config.toml
num_hidden_layers = 12
hidden_size = 384
num_attention_heads = 6
num_key_value_heads = 6
head_dim = 64
intermediate_size = 1536
vocab_size = 32000
hidden_act = "squared_relu"
norm = "rmsnorm"
norm_place = "pre"
norm_eps = 1e-06
positions = "rope"
rope_theta = 1020.0
rope_fraction = 0.5
qk_norm = false
attn_scale = 0.125
bias = "none"
tie_word_embeddings = false
parallel_block = false
extras = ["local attention windows", "shifted keys", "exclusive self-attention", "capped logits"]
init = "normal"
init_std_qkv = 0.0236
init_std_o = 0.0
init_std_up = 0.0236
init_std_down = 0.0
optimizer = "muon_variant"
learning_rate = 0.0136
beta1 = 0.9
weight_decay = 0.027
lr_head = 0.00537
max_grad_norm = 0.5
warmup_steps = 200
schedule = "wsd"
decay_fraction = 0.834
decay_shape = "cos"
final_lr_fraction = 0.0
batch_tokens = 65536
max_seq_len = 2048
doc_mask = true
train_tokens = 680700000
max_steps = 10387
dataset = "wikipedia_en"
Each number is 200 + 30 x the weight over its row's rms, rounded and kept within 0 to 999. Layers, rows and columns count from 0. The size before them is the row's rms in percent of the matrix's.

# up: layer 8 MLP up, 1536x384, rms 0.065, rows 472-540, columns 288-335
# down: layer 8 MLP down (transposed), 1536x384, rms 0.033, rows 472-540, columns 288-335
up472,101,208,226,200,202,157,248,212,195,236,158,253,151,188,160,221,238,206,221,254,238,190,279,269,147,217,228,250,193,196,238,223,183,232,181,217,148,179,184,195,223,214,194,182,210,221,227,201,196
down472,101,242,191,203,212,202,196,190,192,234,223,144,244,204,213,231,211,200,126,178,240,199,239,230,204,201,183,180,203,207,234,210,239,147,192,248,204,200,167,237,186,214,175,186,132,136,191,157,211
up473,112,207,216,199,174,189,188,173,210,138,211,149,176,220,205,212,195,183,214,181,206,191,171,160,194,174,209,173,139,212,293,219,147,157,200,253,187,201,152,168,184,222,201,179,183,210,228,259,138
down473,112,224,218,242,148,214,167,227,206,174,209,225,263,163,172,210,167,228,232,165,204,168,162,209,173,211,247,218,238,216,236,181,146,207,236,196,193,216,219,194,221,231,188,178,229,185,205,208,175
up474,101,193,226,181,226,246,214,225,217,164,159,179,211,171,197,240,188,193,208,181,149,218,218,179,173,94,260,212,247,212,143,210,189,230,197,233,180,126,214,202,211,212,175,172,192,221,179,194,153
down474,099,260,199,143,182,149,197,185,171,210,224,197,209,197,195,197,173,184,190,235,196,250,222,206,234,229,178,204,164,192,200,169,184,197,144,193,194,219,240,242,156,253,169,150,155,206,153,164,177
up475,123,257,154,181,218,172,206,205,185,183,157,283,179,148,193,233,191,202,194,180,187,210,158,185,172,193,219,213,206,183,216,212,224,176,226,201,210,229,208,165,155,165,218,241,190,256,238,191,174
down475,118,201,192,203,240,206,197,212,213,200,199,170,196,267,185,219,280,147,155,142,270,215,256,235,191,140,188,212,227,241,214,212,184,172,204,177,238,233,149,215,219,237,174,229,227,186,164,210,182
up476,099,224,164,248,165,151,281,215,189,228,134,221,220,190,158,234,245,216,202,171,214,172,233,208,212,280,223,206,220,187,180,225,205,139,238,228,185,207,227,202,203,261,169,211,223,186,179,207,180
down476,101,186,201,206,209,198,181,188,192,149,207,190,160,225,184,148,198,199,177,227,171,189,196,180,177,192,261,203,267,215,205,233,239,213,184,134,121,211,206,183,191,175,215,168,160,180,192,169,218
up477,091,188,195,212,169,173,211,163,172,273,208,193,238,195,162,224,179,230,177,160,208,221,171,250,181,135,222,220,181,198,216,194,188,186,223,195,247,241,167,295,185,176,241,223,211,179,175,187,199
down477,091,162,216,208,203,252,205,223,239,171,202,181,170,200,183,202,246,185,196,211,204,154,193,195,235,161,242,192,212,183,167,243,233,170,174,187,251,130,274,242,227,227,195,154,190,247,198,169,222
up478,106,150,171,203,168,147,176,171,186,159,271,194,160,206,197,193,172,218,143,156,289,181,203,215,184,158,176,215,204,178,198,211,253,230,264,242,206,206,224,203,117,201,165,188,250,211,239,165,215
down478,102,222,184,176,221,189,279,213,103,262,187,204,264,197,251,231,202,189,140,192,214,165,190,212,259,201,159,227,142,189,224,210,151,215,172,218,227,189,177,197,172,187,196,219,187,237,162,206,217
up479,102,178,161,234,221,181,226,229,218,140,217,200,155,225,201,185,206,138,143,258,230,268,184,261,208,221,169,224,194,235,128,223,209,240,219,255,223,179,205,192,177,230,186,271,222,201,215,213,201
down479,104,210,212,198,168,247,139,218,181,240,222,178,262,239,200,153,148,174,203,167,219,198,179,276,194,269,161,221,199,215,181,181,166,232,225,226,195,192,223,243,200,171,191,194,193,233,153,206,222
up480,099,196,154,190,205,183,229,153,219,208,149,225,219,183,216,144,197,179,182,197,218,159,248,192,184,223,197,239,206,203,238,176,226,198,164,175,186,235,182,228,255,168,209,203,125,169,224,148,151
down480,100,212,227,169,184,185,161,228,209,247,228,243,205,209,176,186,242,155,228,206,187,218,210,224,232,257,148,167,161,134,169,188,181,175,192,201,241,186,199,203,201,175,186,228,228,186,186,163,220
up481,089,188,183,207,194,209,252,219,168,205,163,206,193,175,156,198,197,222,137,153,202,168,156,223,235,154,193,210,228,162,272,199,177,208,246,250,233,245,173,167,167,170,229,154,249,188,195,215,180
down481,090,228,193,158,198,203,157,181,230,203,263,243,176,243,181,189,273,210,263,167,195,177,225,204,161,215,151,214,167,231,204,206,211,177,191,127,121,176,234,212,220,234,176,215,213,223,174,243,220
up482,101,219,202,189,192,142,221,197,161,196,208,212,222,145,214,186,189,179,194,217,233,213,217,231,251,217,83,193,216,215,207,249,255,193,180,186,188,160,184,165,221,211,195,242,166,202,270,128,204
down482,098,218,245,199,217,220,176,221,230,237,208,228,187,182,182,199,181,243,218,182,239,134,239,166,262,187,289,243,180,208,201,197,151,191,194,181,200,258,227,214,184,189,253,202,211,228,156,196,200
up483,110,248,240,207,203,233,250,199,212,196,200,208,202,209,274,199,241,220,199,177,199,216,164,137,151,227,166,182,189,200,256,204,221,176,174,203,264,196,144,223,206,213,245,208,201,202,180,166,153
down483,107,167,227,200,161,159,204,196,157,138,162,222,151,215,181,167,220,234,229,166,200,171,197,215,180,200,160,180,225,207,238,214,202,206,215,220,219,187,242,223,187,215,247,204,228,179,250,195,324
up484,104,201,224,214,204,207,244,174,118,221,242,207,183,208,208,135,182,180,192,222,268,142,192,198,233,184,175,204,221,143,225,200,198,196,238,213,226,227,150,180,182,181,246,280,187,238,141,208,187
down484,095,192,238,220,192,209,209,187,239,175,206,213,199,196,240,214,224,168,191,258,228,264,179,254,182,179,203,215,156,154,248,139,184,239,186,184,221,169,225,181,193,216,236,247,183,200,202,183,227
up485,093,155,210,188,173,215,232,216,168,247,204,220,242,201,230,200,191,205,182,233,236,196,172,140,245,164,176,218,216,185,197,215,219,131,175,206,195,221,221,215,149,179,174,244,217,172,223,194,256
down485,093,282,199,208,201,168,177,228,234,175,205,158,186,187,229,210,219,188,229,182,184,193,237,226,211,219,194,239,218,177,232,198,158,214,205,182,258,195,193,259,235,221,247,188,244,249,195,184,140
up486,113,180,161,225,216,191,173,167,194,193,213,186,198,207,194,180,248,192,166,219,189,161,283,193,195,132,153,194,211,183,189,160,157,225,211,212,189,190,209,197,183,222,190,224,204,204,136,170,196
down486,105,169,231,239,243,195,175,164,245,252,215,219,193,218,217,204,155,197,302,190,187,227,224,135,208,157,250,173,135,219,217,198,194,218,199,187,216,200,174,173,216,185,185,210,197,202,249,164,211
up487,105,189,197,173,217,219,240,237,182,229,213,234,160,227,205,160,189,177,242,219,117,155,130,235,182,181,260,197,232,166,256,188,197,126,178,179,177,213,196,262,169,149,200,229,151,203,193,204,186
down487,103,160,217,191,206,181,234,211,244,153,224,199,188,228,222,137,208,180,220,210,207,193,135,181,183,162,180,206,190,159,166,230,248,224,197,159,171,134,186,235,175,212,192,180,183,186,209,206,221
up488,104,184,225,194,208,196,188,218,180,192,195,185,229,235,202,188,207,216,211,170,211,203,207,157,214,177,220,266,172,231,178,251,178,188,159,179,181,180,216,188,225,205,165,172,178,214,207,155,194
down488,104,225,131,226,231,194,189,240,221,257,223,223,197,221,204,239,200,192,222,196,163,226,262,225,145,238,196,204,220,214,224,244,221,217,255,232,237,196,183,193,214,178,202,224,233,179,227,221,242
up489,096,220,230,202,226,192,206,240,247,183,203,164,244,219,165,161,208,166,146,223,171,237,181,190,212,195,232,200,185,224,251,176,216,197,199,226,169,199,135,235,192,172,204,119,163,233,290,178,184
down489,093,217,186,172,182,209,211,176,211,229,191,240,179,248,195,196,188,250,245,200,226,211,227,187,196,167,233,229,231,186,156,219,216,221,158,178,277,228,198,199,177,193,203,195,232,141,168,214,233
up490,093,198,143,282,200,221,192,208,174,214,173,186,228,222,159,164,150,200,224,191,202,165,201,168,248,174,209,217,227,241,168,177,202,152,218,195,189,190,196,217,219,210,193,224,253,235,182,193,188
down490,098,242,222,182,200,179,207,209,219,186,254,224,232,222,222,226,239,193,237,167,232,221,230,225,208,187,156,202,172,163,264,188,172,241,169,227,184,210,190,161,184,182,191,190,222,215,171,236,173
up491,111,171,181,260,262,168,211,248,160,176,199,240,172,186,209,203,149,217,203,226,222,231,142,202,171,194,209,180,208,189,244,190,229,207,161,255,205,254,224,174,145,168,209,217,243,176,129,199,174
down491,104,219,227,172,205,268,182,203,156,208,177,198,215,145,236,215,253,195,226,151,195,216,183,266,242,188,206,178,231,149,208,179,196,162,198,271,177,199,260,199,159,191,214,199,141,185,177,232,251
up492,100,240,249,211,185,213,190,165,226,245,221,210,227,170,225,181,242,250,194,225,195,225,213,178,164,213,215,196,207,224,162,174,177,153,205,208,193,224,148,262,202,204,201,198,209,222,192,196,191
down492,105,279,208,152,194,207,216,188,188,201,118,196,183,163,217,202,132,205,251,140,228,225,220,201,151,157,208,230,171,190,252,203,224,231,168,243,188,154,200,215,205,135,211,257,205,194,197,169,222
up493,096,200,201,196,211,237,233,165,177,236,166,259,231,145,197,145,198,187,184,245,189,217,226,154,220,188,178,170,186,236,162,228,224,240,179,232,233,228,181,199,203,192,196,223,182,267,227,223,201
down493,095,222,228,160,169,203,187,170,135,220,182,144,183,182,218,236,219,208,200,259,190,184,205,220,212,232,256,204,184,151,186,239,200,257,215,193,209,199,203,181,201,253,214,234,226,137,223,203,204
up494,097,175,180,193,225,260,164,207,149,245,209,154,252,255,207,166,246,222,223,212,195,206,193,151,136,198,186,173,168,205,180,200,184,208,255,176,166,236,191,159,202,202,177,186,197,197,178,204,209
down494,100,189,213,235,210,224,229,211,155,161,199,162,202,149,157,203,196,201,186,192,271,261,164,186,245,215,182,199,201,213,201,234,202,182,159,237,232,247,175,238,205,196,165,217,209,175,216,226,182
up495,099,246,234,221,179,194,175,227,234,275,218,172,241,197,195,219,186,256,194,179,252,225,230,201,212,242,216,207,213,241,241,250,171,150,197,211,181,203,279,210,237,182,219,209,153,179,216,200,245
down495,100,209,153,230,211,194,176,191,226,200,165,175,181,190,237,203,196,228,173,212,228,199,178,202,192,204,156,209,174,196,213,142,210,138,139,213,175,163,199,208,220,181,140,176,177,175,223,189,187
up496,109,185,177,229,138,188,199,210,212,219,204,139,187,219,210,190,220,201,240,206,220,225,213,269,184,224,191,182,247,199,148,239,189,101,181,214,190,196,237,224,200,146,150,218,254,235,238,209,202
down496,107,225,177,224,179,167,192,133,252,183,169,235,182,255,201,183,226,195,248,206,236,180,163,166,233,216,221,209,275,178,179,172,229,158,172,176,190,185,229,218,191,118,208,161,192,235,251,211,229
up497,088,244,191,225,173,200,182,214,202,237,189,181,187,226,191,167,223,220,198,197,189,244,222,200,204,183,200,150,162,156,246,211,209,178,185,244,166,175,199,166,195,225,190,181,208,197,182,200,209
down497,093,170,190,220,246,235,246,211,234,140,215,167,223,223,162,240,197,159,161,218,179,186,192,146,193,160,222,230,197,276,176,217,203,252,248,166,232,212,197,222,217,178,230,170,222,246,188,191,215
up498,098,174,191,219,179,191,190,214,254,200,199,253,240,192,216,224,236,149,186,219,210,194,245,150,203,165,179,155,243,177,166,215,246,201,191,216,180,153,192,231,229,174,229,215,208,217,224,203,190
down498,103,175,221,183,168,189,248,196,199,221,157,195,215,138,239,187,266,191,224,200,194,213,250,181,221,179,198,204,186,238,206,200,202,147,205,133,147,206,184,220,189,208,201,169,197,168,216,267,222
up499,111,168,158,209,218,225,205,154,227,190,195,176,141,191,180,216,232,195,259,204,172,168,193,177,161,217,155,208,178,256,163,208,205,169,216,210,212,215,204,203,194,195,184,239,194,186,225,244,199
down499,109,205,212,239,180,174,209,164,228,199,253,151,202,258,219,188,230,197,199,232,193,149,202,198,198,187,198,248,188,262,172,169,256,161,246,155,167,192,190,210,224,200,196,242,192,258,218,170,204
up500,098,237,206,184,243,166,191,212,190,244,200,212,177,213,208,182,202,169,136,167,202,207,214,212,220,243,225,263,236,226,217,166,261,210,258,205,220,175,230,192,190,203,196,186,230,186,243,209,236
down500,093,170,188,210,148,203,183,162,123,212,173,193,193,224,212,199,234,169,143,182,219,195,209,189,231,232,190,190,212,203,241,203,197,187,178,221,144,218,133,234,231,221,204,242,222,193,168,192,193
up501,088,188,161,241,233,314,246,199,234,215,265,233,195,154,171,173,189,195,208,179,236,233,186,187,187,195,226,189,166,220,166,220,298,227,211,221,171,215,158,229,194,229,190,193,192,215,198,185,265
down501,088,198,184,157,208,244,213,247,185,208,212,245,170,215,217,165,224,190,208,189,170,192,224,233,182,235,190,210,248,210,207,184,171,192,230,203,138,224,215,258,201,217,173,167,210,178,203,193,222
up502,094,209,224,175,212,185,249,204,151,204,244,182,217,185,209,216,207,156,200,196,203,226,190,186,173,258,127,196,115,211,167,176,198,146,158,161,222,177,212,199,261,247,186,120,188,158,170,214,194
down502,095,242,165,206,163,252,159,135,211,227,152,165,164,196,193,221,176,225,174,194,202,215,301,249,199,232,237,190,219,162,216,156,153,210,209,223,240,227,184,213,177,122,255,211,201,181,241,142,220
up503,094,254,201,185,228,217,173,185,175,245,206,216,199,183,171,191,260,250,192,151,191,183,202,152,211,187,202,201,159,210,187,217,160,226,220,230,188,216,248,212,162,168,177,158,210,197,160,162,213
down503,100,198,211,181,143,141,238,193,171,222,190,237,175,191,192,260,162,170,189,194,226,216,166,243,122,230,148,160,222,181,171,266,210,190,192,213,197,214,186,216,216,202,209,196,195,179,194,222,214
up504,097,165,157,189,222,212,186,208,213,233,214,180,187,231,276,230,210,199,136,215,186,217,154,199,215,221,228,218,214,251,225,237,209,228,139,213,171,201,255,238,164,230,215,212,219,154,236,204,158
down504,095,169,199,247,192,178,278,222,156,172,227,273,179,213,249,160,194,240,185,164,235,219,196,179,170,227,175,176,171,161,162,226,231,195,211,156,186,208,180,234,192,208,243,161,251,173,198,173,209
up505,105,192,200,244,168,180,269,205,239,214,204,245,225,197,187,198,231,238,186,193,166,198,188,195,209,195,199,225,234,121,223,175,215,219,234,221,199,230,183,185,230,208,230,203,215,192,199,216,241
down505,105,200,133,187,241,218,217,240,156,159,178,172,220,192,166,182,154,210,160,206,164,221,129,243,203,155,273,212,159,185,178,208,211,175,139,177,214,214,204,219,229,216,200,142,188,171,228,165,173
up506,100,177,223,284,181,218,258,191,169,221,176,168,226,188,184,166,215,237,189,200,225,202,195,221,202,177,202,234,263,285,176,210,225,202,243,198,147,194,155,175,201,235,211,222,193,194,195,169,225
down506,097,250,169,211,226,191,219,214,209,195,200,163,226,222,228,181,176,186,138,217,168,204,199,178,176,208,206,188,157,158,225,202,163,141,194,178,204,222,214,221,189,212,185,181,192,190,179,228,190
up507,090,252,234,192,175,188,210,212,172,236,126,181,201,194,207,148,174,177,195,200,222,231,195,219,195,214,192,195,215,158,144,242,203,211,195,207,225,193,208,137,265,178,159,191,236,152,206,217,196
down507,095,239,192,209,230,227,206,209,184,190,186,149,243,171,171,224,227,177,221,196,222,138,177,213,237,199,168,198,207,204,181,238,192,244,248,161,170,254,236,222,184,217,200,243,183,242,194,202,219
up508,095,175,244,217,211,170,149,168,169,220,204,167,143,161,189,155,214,227,213,153,143,246,262,177,215,228,196,210,169,193,230,207,204,169,158,229,207,204,212,198,136,164,238,195,202,166,115,169,199
down508,097,182,251,192,152,255,158,192,233,217,248,172,225,185,248,211,190,206,215,226,201,232,181,180,178,192,194,181,224,196,207,209,214,234,236,178,212,190,198,216,179,158,221,236,169,225,230,156,193
up509,095,203,255,202,209,220,194,200,257,219,191,147,226,200,161,216,149,217,204,217,223,171,130,207,218,217,252,203,173,218,161,229,223,253,193,188,130,240,191,222,230,170,212,218,224,213,160,196,213
down509,101,254,139,205,204,120,223,217,216,199,245,203,211,196,187,236,166,228,150,187,157,169,212,216,171,213,188,154,194,220,227,194,241,172,217,216,159,240,133,237,165,194,225,203,149,170,174,249,174
up510,101,181,130,208,208,199,255,179,197,169,179,208,179,210,225,112,208,227,137,138,220,201,217,227,158,175,207,212,212,229,254,189,169,179,257,242,202,212,147,213,211,222,218,185,157,164,149,219,235
down510,102,188,238,177,211,202,269,187,219,202,221,118,209,231,240,196,179,226,243,230,223,202,144,184,200,177,238,207,221,142,169,205,189,195,202,173,190,147,246,180,151,235,169,171,198,171,180,205,180
up511,097,181,237,220,190,201,210,205,176,158,236,170,174,165,194,144,204,192,214,203,180,165,185,153,206,191,227,241,198,217,188,202,205,258,167,227,232,191,208,254,211,227,223,164,224,198,216,202,222
down511,104,195,184,188,233,178,141,248,228,177,208,195,212,202,176,258,212,200,165,241,203,181,179,202,250,213,182,185,238,176,193,174,230,200,232,236,227,224,187,189,188,166,164,208,235,179,249,181,201
up512,083,188,168,218,204,235,220,188,176,203,221,211,221,223,198,190,196,182,204,231,165,129,228,209,153,254,137,201,210,242,252,215,209,211,180,223,170,173,212,220,183,202,174,176,186,269,147,204,198
down512,090,227,272,194,181,195,194,180,242,178,159,211,142,186,195,205,222,193,247,164,181,213,197,177,235,192,199,160,217,172,196,206,182,179,222,189,221,257,160,194,221,193,259,213,234,165,230,152,196
up513,099,186,163,216,221,203,162,149,196,262,196,238,232,222,228,174,176,164,209,220,205,181,211,179,178,206,198,173,200,213,211,221,177,166,188,215,209,155,200,211,192,221,171,203,266,233,182,223,215
down513,099,199,209,224,173,240,222,229,159,242,188,142,152,164,175,255,183,242,200,207,152,142,148,195,215,205,243,208,192,187,219,223,197,211,174,196,163,224,139,196,214,176,147,205,163,172,249,211,232
up514,100,204,177,195,163,197,246,233,219,193,222,211,226,187,208,179,189,203,211,160,225,149,236,163,209,217,180,156,257,162,251,212,230,209,196,228,233,174,234,216,190,214,138,209,216,213,191,149,154
down514,103,229,226,192,247,189,224,137,206,181,171,230,195,138,201,228,185,193,221,264,202,185,230,192,234,236,213,171,185,202,167,187,196,175,193,145,146,187,179,207,193,230,274,208,156,176,211,171,174
up515,088,209,200,193,196,180,259,256,241,206,150,233,170,224,193,190,245,206,199,190,187,217,229,140,228,172,197,173,235,197,154,181,209,175,201,219,177,208,243,204,181,168,183,167,178,233,177,219,199
down515,094,204,186,171,215,191,170,197,208,241,242,217,180,170,190,259,237,237,186,211,175,159,224,228,210,190,173,233,217,230,207,186,153,176,183,170,166,184,199,157,204,219,161,249,167,182,166,212,189
up516,092,217,215,195,159,187,157,170,150,151,211,231,166,249,164,190,156,180,168,215,190,190,240,261,201,154,236,226,200,154,196,172,210,255,248,210,164,208,203,163,216,203,258,241,192,223,218,228,233
down516,101,162,252,194,202,152,182,138,211,210,217,221,214,222,199,215,170,168,204,209,144,165,224,168,214,205,164,276,175,168,196,186,185,202,151,252,199,217,169,208,145,184,212,221,194,171,196,224,148
up517,099,180,170,138,215,228,205,134,150,192,210,127,187,211,223,237,179,191,205,202,241,222,191,233,190,216,229,212,213,221,218,266,224,169,196,207,157,250,239,235,226,192,225,173,166,203,229,184,276
down517,100,258,180,197,194,232,178,237,229,213,264,187,206,226,180,147,205,153,235,206,206,226,182,227,152,191,197,182,191,188,234,195,207,211,196,226,249,226,216,176,203,214,190,220,245,205,224,182,215
up518,099,205,192,197,217,152,214,206,215,227,166,221,183,198,129,234,182,152,180,198,222,213,224,210,177,213,217,250,190,201,167,184,216,232,184,250,178,198,165,247,202,206,246,188,187,219,173,202,211
down518,100,218,182,197,208,204,177,168,200,176,204,192,203,201,213,140,192,236,189,220,165,147,228,270,206,214,213,209,164,209,239,225,273,210,202,219,224,211,177,200,189,284,221,183,190,173,201,171,202
up519,097,214,203,213,152,171,171,207,197,230,234,207,178,227,214,198,212,184,217,209,200,211,212,124,192,259,182,209,149,198,204,184,193,168,173,180,141,225,192,223,146,241,266,171,234,204,193,226,194
down519,098,250,228,195,227,212,209,143,248,244,149,168,194,220,193,177,206,233,183,193,191,187,240,182,200,190,218,201,194,234,196,216,212,230,210,227,218,157,209,220,225,206,256,189,203,203,186,184,180
up520,096,211,198,224,176,256,144,190,217,219,245,240,154,200,206,195,183,212,234,194,174,167,216,213,160,166,134,211,248,196,202,192,151,206,218,196,156,223,180,197,178,182,165,175,238,192,196,241,182
down520,093,198,270,207,205,290,163,168,233,234,208,209,185,163,181,213,226,183,183,225,199,210,194,228,216,148,193,184,182,209,171,205,158,194,157,217,215,179,137,196,209,219,205,215,207,175,240,218,250
up521,089,196,188,228,196,140,171,222,203,138,175,165,206,182,209,191,206,186,237,200,206,181,198,203,189,172,196,196,186,180,194,209,210,247,217,225,198,251,228,179,181,152,208,201,192,259,134,167,203
down521,089,241,205,169,256,202,159,198,230,183,188,257,208,186,176,203,165,175,187,216,257,194,155,185,222,207,237,227,197,211,262,221,211,220,184,216,296,180,206,180,196,188,145,233,190,196,191,200,140
up522,105,186,144,243,214,239,184,203,220,218,222,157,223,134,209,159,148,165,180,127,185,197,197,182,207,236,162,178,233,178,187,173,232,231,181,197,187,215,169,176,201,179,163,242,220,222,172,141,176
down522,102,214,212,147,233,189,234,221,186,192,172,184,191,217,244,174,207,209,186,199,166,216,218,149,208,234,158,219,139,206,184,131,245,236,201,204,210,117,167,200,190,186,169,213,198,180,207,199,230
up523,114,222,172,206,200,122,262,194,180,188,226,205,189,209,243,167,209,187,229,161,231,224,213,252,177,206,232,239,215,194,206,254,163,171,180,118,205,206,183,227,195,192,192,156,176,224,209,213,186
down523,109,193,147,181,228,211,212,212,189,176,210,190,240,204,192,158,192,191,202,185,263,183,208,190,210,142,207,165,275,187,224,170,178,169,247,201,164,166,215,213,153,215,192,157,168,221,235,233,196
up524,109,231,216,176,185,216,189,172,214,241,157,160,251,205,168,179,220,299,208,305,189,213,202,191,192,216,208,189,232,239,141,222,144,188,235,198,181,180,252,174,237,203,173,223,210,200,186,194,164
down524,106,217,186,171,183,193,241,216,202,190,223,168,184,182,249,206,206,180,195,199,225,238,217,243,226,220,235,179,222,202,205,194,272,196,227,223,177,245,236,184,202,219,189,215,203,186,240,255,217
up525,100,208,223,219,195,219,244,205,215,153,222,189,101,216,230,174,239,220,223,218,176,175,165,263,171,208,243,251,188,202,238,172,190,184,192,215,183,197,191,175,208,244,255,229,180,178,203,173,201
down525,099,143,166,179,194,157,208,148,134,281,179,190,224,225,190,240,196,134,178,178,249,188,203,215,130,197,219,161,216,208,216,187,218,206,145,204,192,169,142,214,243,232,220,142,174,176,219,217,201
up526,096,188,145,207,191,205,216,243,164,176,244,211,235,214,167,188,201,152,181,231,246,161,202,209,198,172,207,222,241,215,173,167,197,176,173,225,216,161,219,224,223,236,188,208,140,133,174,225,181
down526,092,202,211,188,198,214,180,189,195,299,193,193,195,215,249,162,221,199,216,216,180,198,189,241,185,183,200,174,176,207,195,195,194,210,224,185,183,191,221,149,167,140,167,171,175,220,246,182,196
up527,105,201,240,205,220,198,174,177,206,237,201,200,207,150,216,193,209,229,194,238,163,172,211,197,154,226,246,276,193,208,229,216,196,143,222,220,171,191,258,269,173,207,237,238,216,242,177,226,224
down527,105,177,182,163,212,216,183,269,116,168,286,223,218,219,199,179,218,154,182,157,188,194,184,230,206,206,209,219,209,265,159,185,239,210,191,190,169,152,219,225,198,187,205,167,221,217,210,192,234
up528,108,128,229,277,192,189,248,181,188,196,188,203,196,191,200,220,203,223,192,228,214,204,216,204,155,212,219,197,147,212,209,206,166,228,161,186,206,175,133,219,232,201,269,221,234,220,128,224,218
down528,109,138,196,168,275,191,157,175,177,206,206,227,191,222,210,195,160,230,172,209,157,224,175,249,239,246,218,164,182,226,245,209,193,203,188,215,193,218,135,218,181,262,201,226,211,194,200,167,258
up529,101,160,234,217,207,254,212,212,205,202,245,184,166,207,170,178,160,161,209,220,175,183,226,243,155,175,142,197,182,173,248,257,132,216,204,176,207,206,200,182,168,217,170,167,183,237,207,220,232
down529,097,156,201,191,176,229,189,177,139,269,145,241,185,204,200,154,151,243,211,193,216,172,194,163,209,165,168,151,195,184,157,199,194,227,227,167,223,184,192,189,187,194,210,204,193,216,204,141,175
up530,094,245,222,199,191,181,146,264,213,228,255,206,229,151,198,180,215,241,188,179,234,161,207,155,192,209,148,181,192,213,198,245,170,194,201,189,227,170,197,226,199,252,258,190,195,226,237,200,248
down530,100,209,208,224,198,184,198,121,148,186,181,207,161,223,226,195,182,211,224,229,183,259,189,166,227,166,197,218,243,185,190,164,178,192,218,221,205,233,225,232,207,216,139,249,223,188,212,172,179
up531,095,189,220,178,191,153,228,161,216,197,268,202,236,206,233,178,212,217,165,199,165,203,152,185,199,211,225,188,215,167,229,204,227,177,214,164,148,244,233,185,207,226,125,190,193,161,241,146,202
down531,098,185,202,186,149,170,207,212,221,203,157,126,251,199,153,192,189,194,151,181,210,165,179,249,151,224,147,188,186,224,211,194,199,235,199,227,213,201,206,178,226,196,217,200,139,176,239,240,213
up532,110,219,171,191,155,189,162,165,157,153,207,178,227,207,208,210,200,198,225,191,192,199,169,218,213,187,211,247,210,156,202,203,179,213,178,191,188,199,169,239,228,235,195,173,202,185,227,198,217
down532,109,148,194,152,191,225,196,186,204,226,172,163,257,148,233,213,164,199,209,220,192,192,217,178,157,236,169,150,243,246,195,235,221,186,169,199,202,219,249,136,190,191,201,213,166,207,172,158,207
up533,112,204,246,244,224,248,259,207,145,188,211,182,176,261,212,212,192,244,212,176,206,214,134,186,172,133,208,139,191,184,191,215,210,186,216,266,187,190,215,201,223,157,195,210,244,226,240,175,270
down533,110,226,226,215,202,157,183,208,214,224,184,203,194,206,231,182,152,215,216,209,175,175,177,258,147,201,168,194,247,177,187,209,231,219,164,238,235,160,219,233,181,259,183,226,184,224,184,200,261
up534,113,149,156,220,225,241,269,217,163,187,226,163,164,215,216,245,274,152,207,201,188,189,149,190,181,227,154,230,207,187,262,195,237,204,190,219,159,200,241,191,172,169,214,212,198,235,200,240,223
down534,107,125,208,145,200,201,166,222,180,164,183,230,225,203,246,245,244,217,214,221,209,200,141,213,235,177,259,146,181,219,192,209,196,217,215,195,134,229,203,188,162,181,186,152,255,202,235,201,256
up535,088,189,221,210,205,225,191,173,230,250,152,202,204,183,218,239,211,178,176,185,221,118,140,236,196,219,315,164,167,211,234,189,208,171,232,191,178,203,243,199,220,186,177,250,231,158,224,216,210
down535,084,183,166,211,212,237,194,222,216,189,255,207,218,238,235,197,209,172,227,190,208,230,222,178,203,148,168,213,226,219,204,167,192,261,154,179,211,197,232,207,183,182,223,211,151,234,190,214,216
up536,116,188,231,181,250,229,207,225,169,210,181,175,175,144,211,217,233,253,182,202,161,206,192,183,185,200,224,217,161,277,168,206,220,149,149,226,224,204,185,190,220,172,237,261,207,189,225,192,166
down536,114,151,196,241,225,235,194,222,144,236,193,213,227,189,199,252,200,134,185,181,201,259,199,204,216,216,200,195,185,202,173,221,236,160,222,188,192,170,191,187,176,211,180,174,191,172,207,224,192
up537,098,208,196,154,204,174,257,204,200,206,182,195,206,246,188,214,166,216,203,214,214,244,249,219,192,193,166,228,205,184,186,225,157,189,194,195,223,188,190,209,217,173,212,172,167,218,207,210,196
down537,101,208,178,214,167,196,181,145,213,159,206,171,180,185,207,253,193,197,235,197,175,186,208,176,196,202,195,175,204,178,225,242,259,231,207,211,211,214,190,238,185,213,209,214,156,270,181,243,196
up538,080,232,210,142,211,135,208,180,150,187,234,212,200,208,239,196,201,203,190,235,165,239,205,213,218,217,206,238,136,190,228,210,209,212,165,218,181,196,201,140,222,239,216,193,227,190,164,222,177
down538,090,191,189,258,233,194,215,199,235,199,191,207,210,202,123,158,178,219,225,173,237,162,199,206,179,157,248,215,286,211,193,251,156,184,210,180,206,182,194,236,176,191,172,196,202,205,251,216,212
up539,097,181,241,179,246,194,179,210,296,229,177,227,222,246,228,224,214,159,223,204,211,182,188,183,150,165,222,235,222,182,281,254,227,236,177,266,169,220,248,237,195,150,184,169,217,147,180,194,219
down539,093,177,258,205,178,206,196,248,203,168,202,172,223,206,170,220,158,219,194,190,197,234,228,258,250,236,196,206,203,227,220,172,214,196,191,171,228,201,161,195,216,205,218,197,235,225,177,176,230
up540,096,241,188,209,236,202,206,169,179,156,149,170,207,150,178,249,199,252,192,224,186,160,230,215,153,210,232,227,234,255,228,190,156,229,178,196,189,206,184,230,150,206,219,207,146,175,175,215,205
down540,097,188,195,197,152,231,189,246,186,191,232,218,254,221,163,243,183,147,185,160,224,199,149,151,213,186,177,258,204,159,203,290,183,205,216,158,271,255,186,191,197,174,158,207,204,214,237,130,171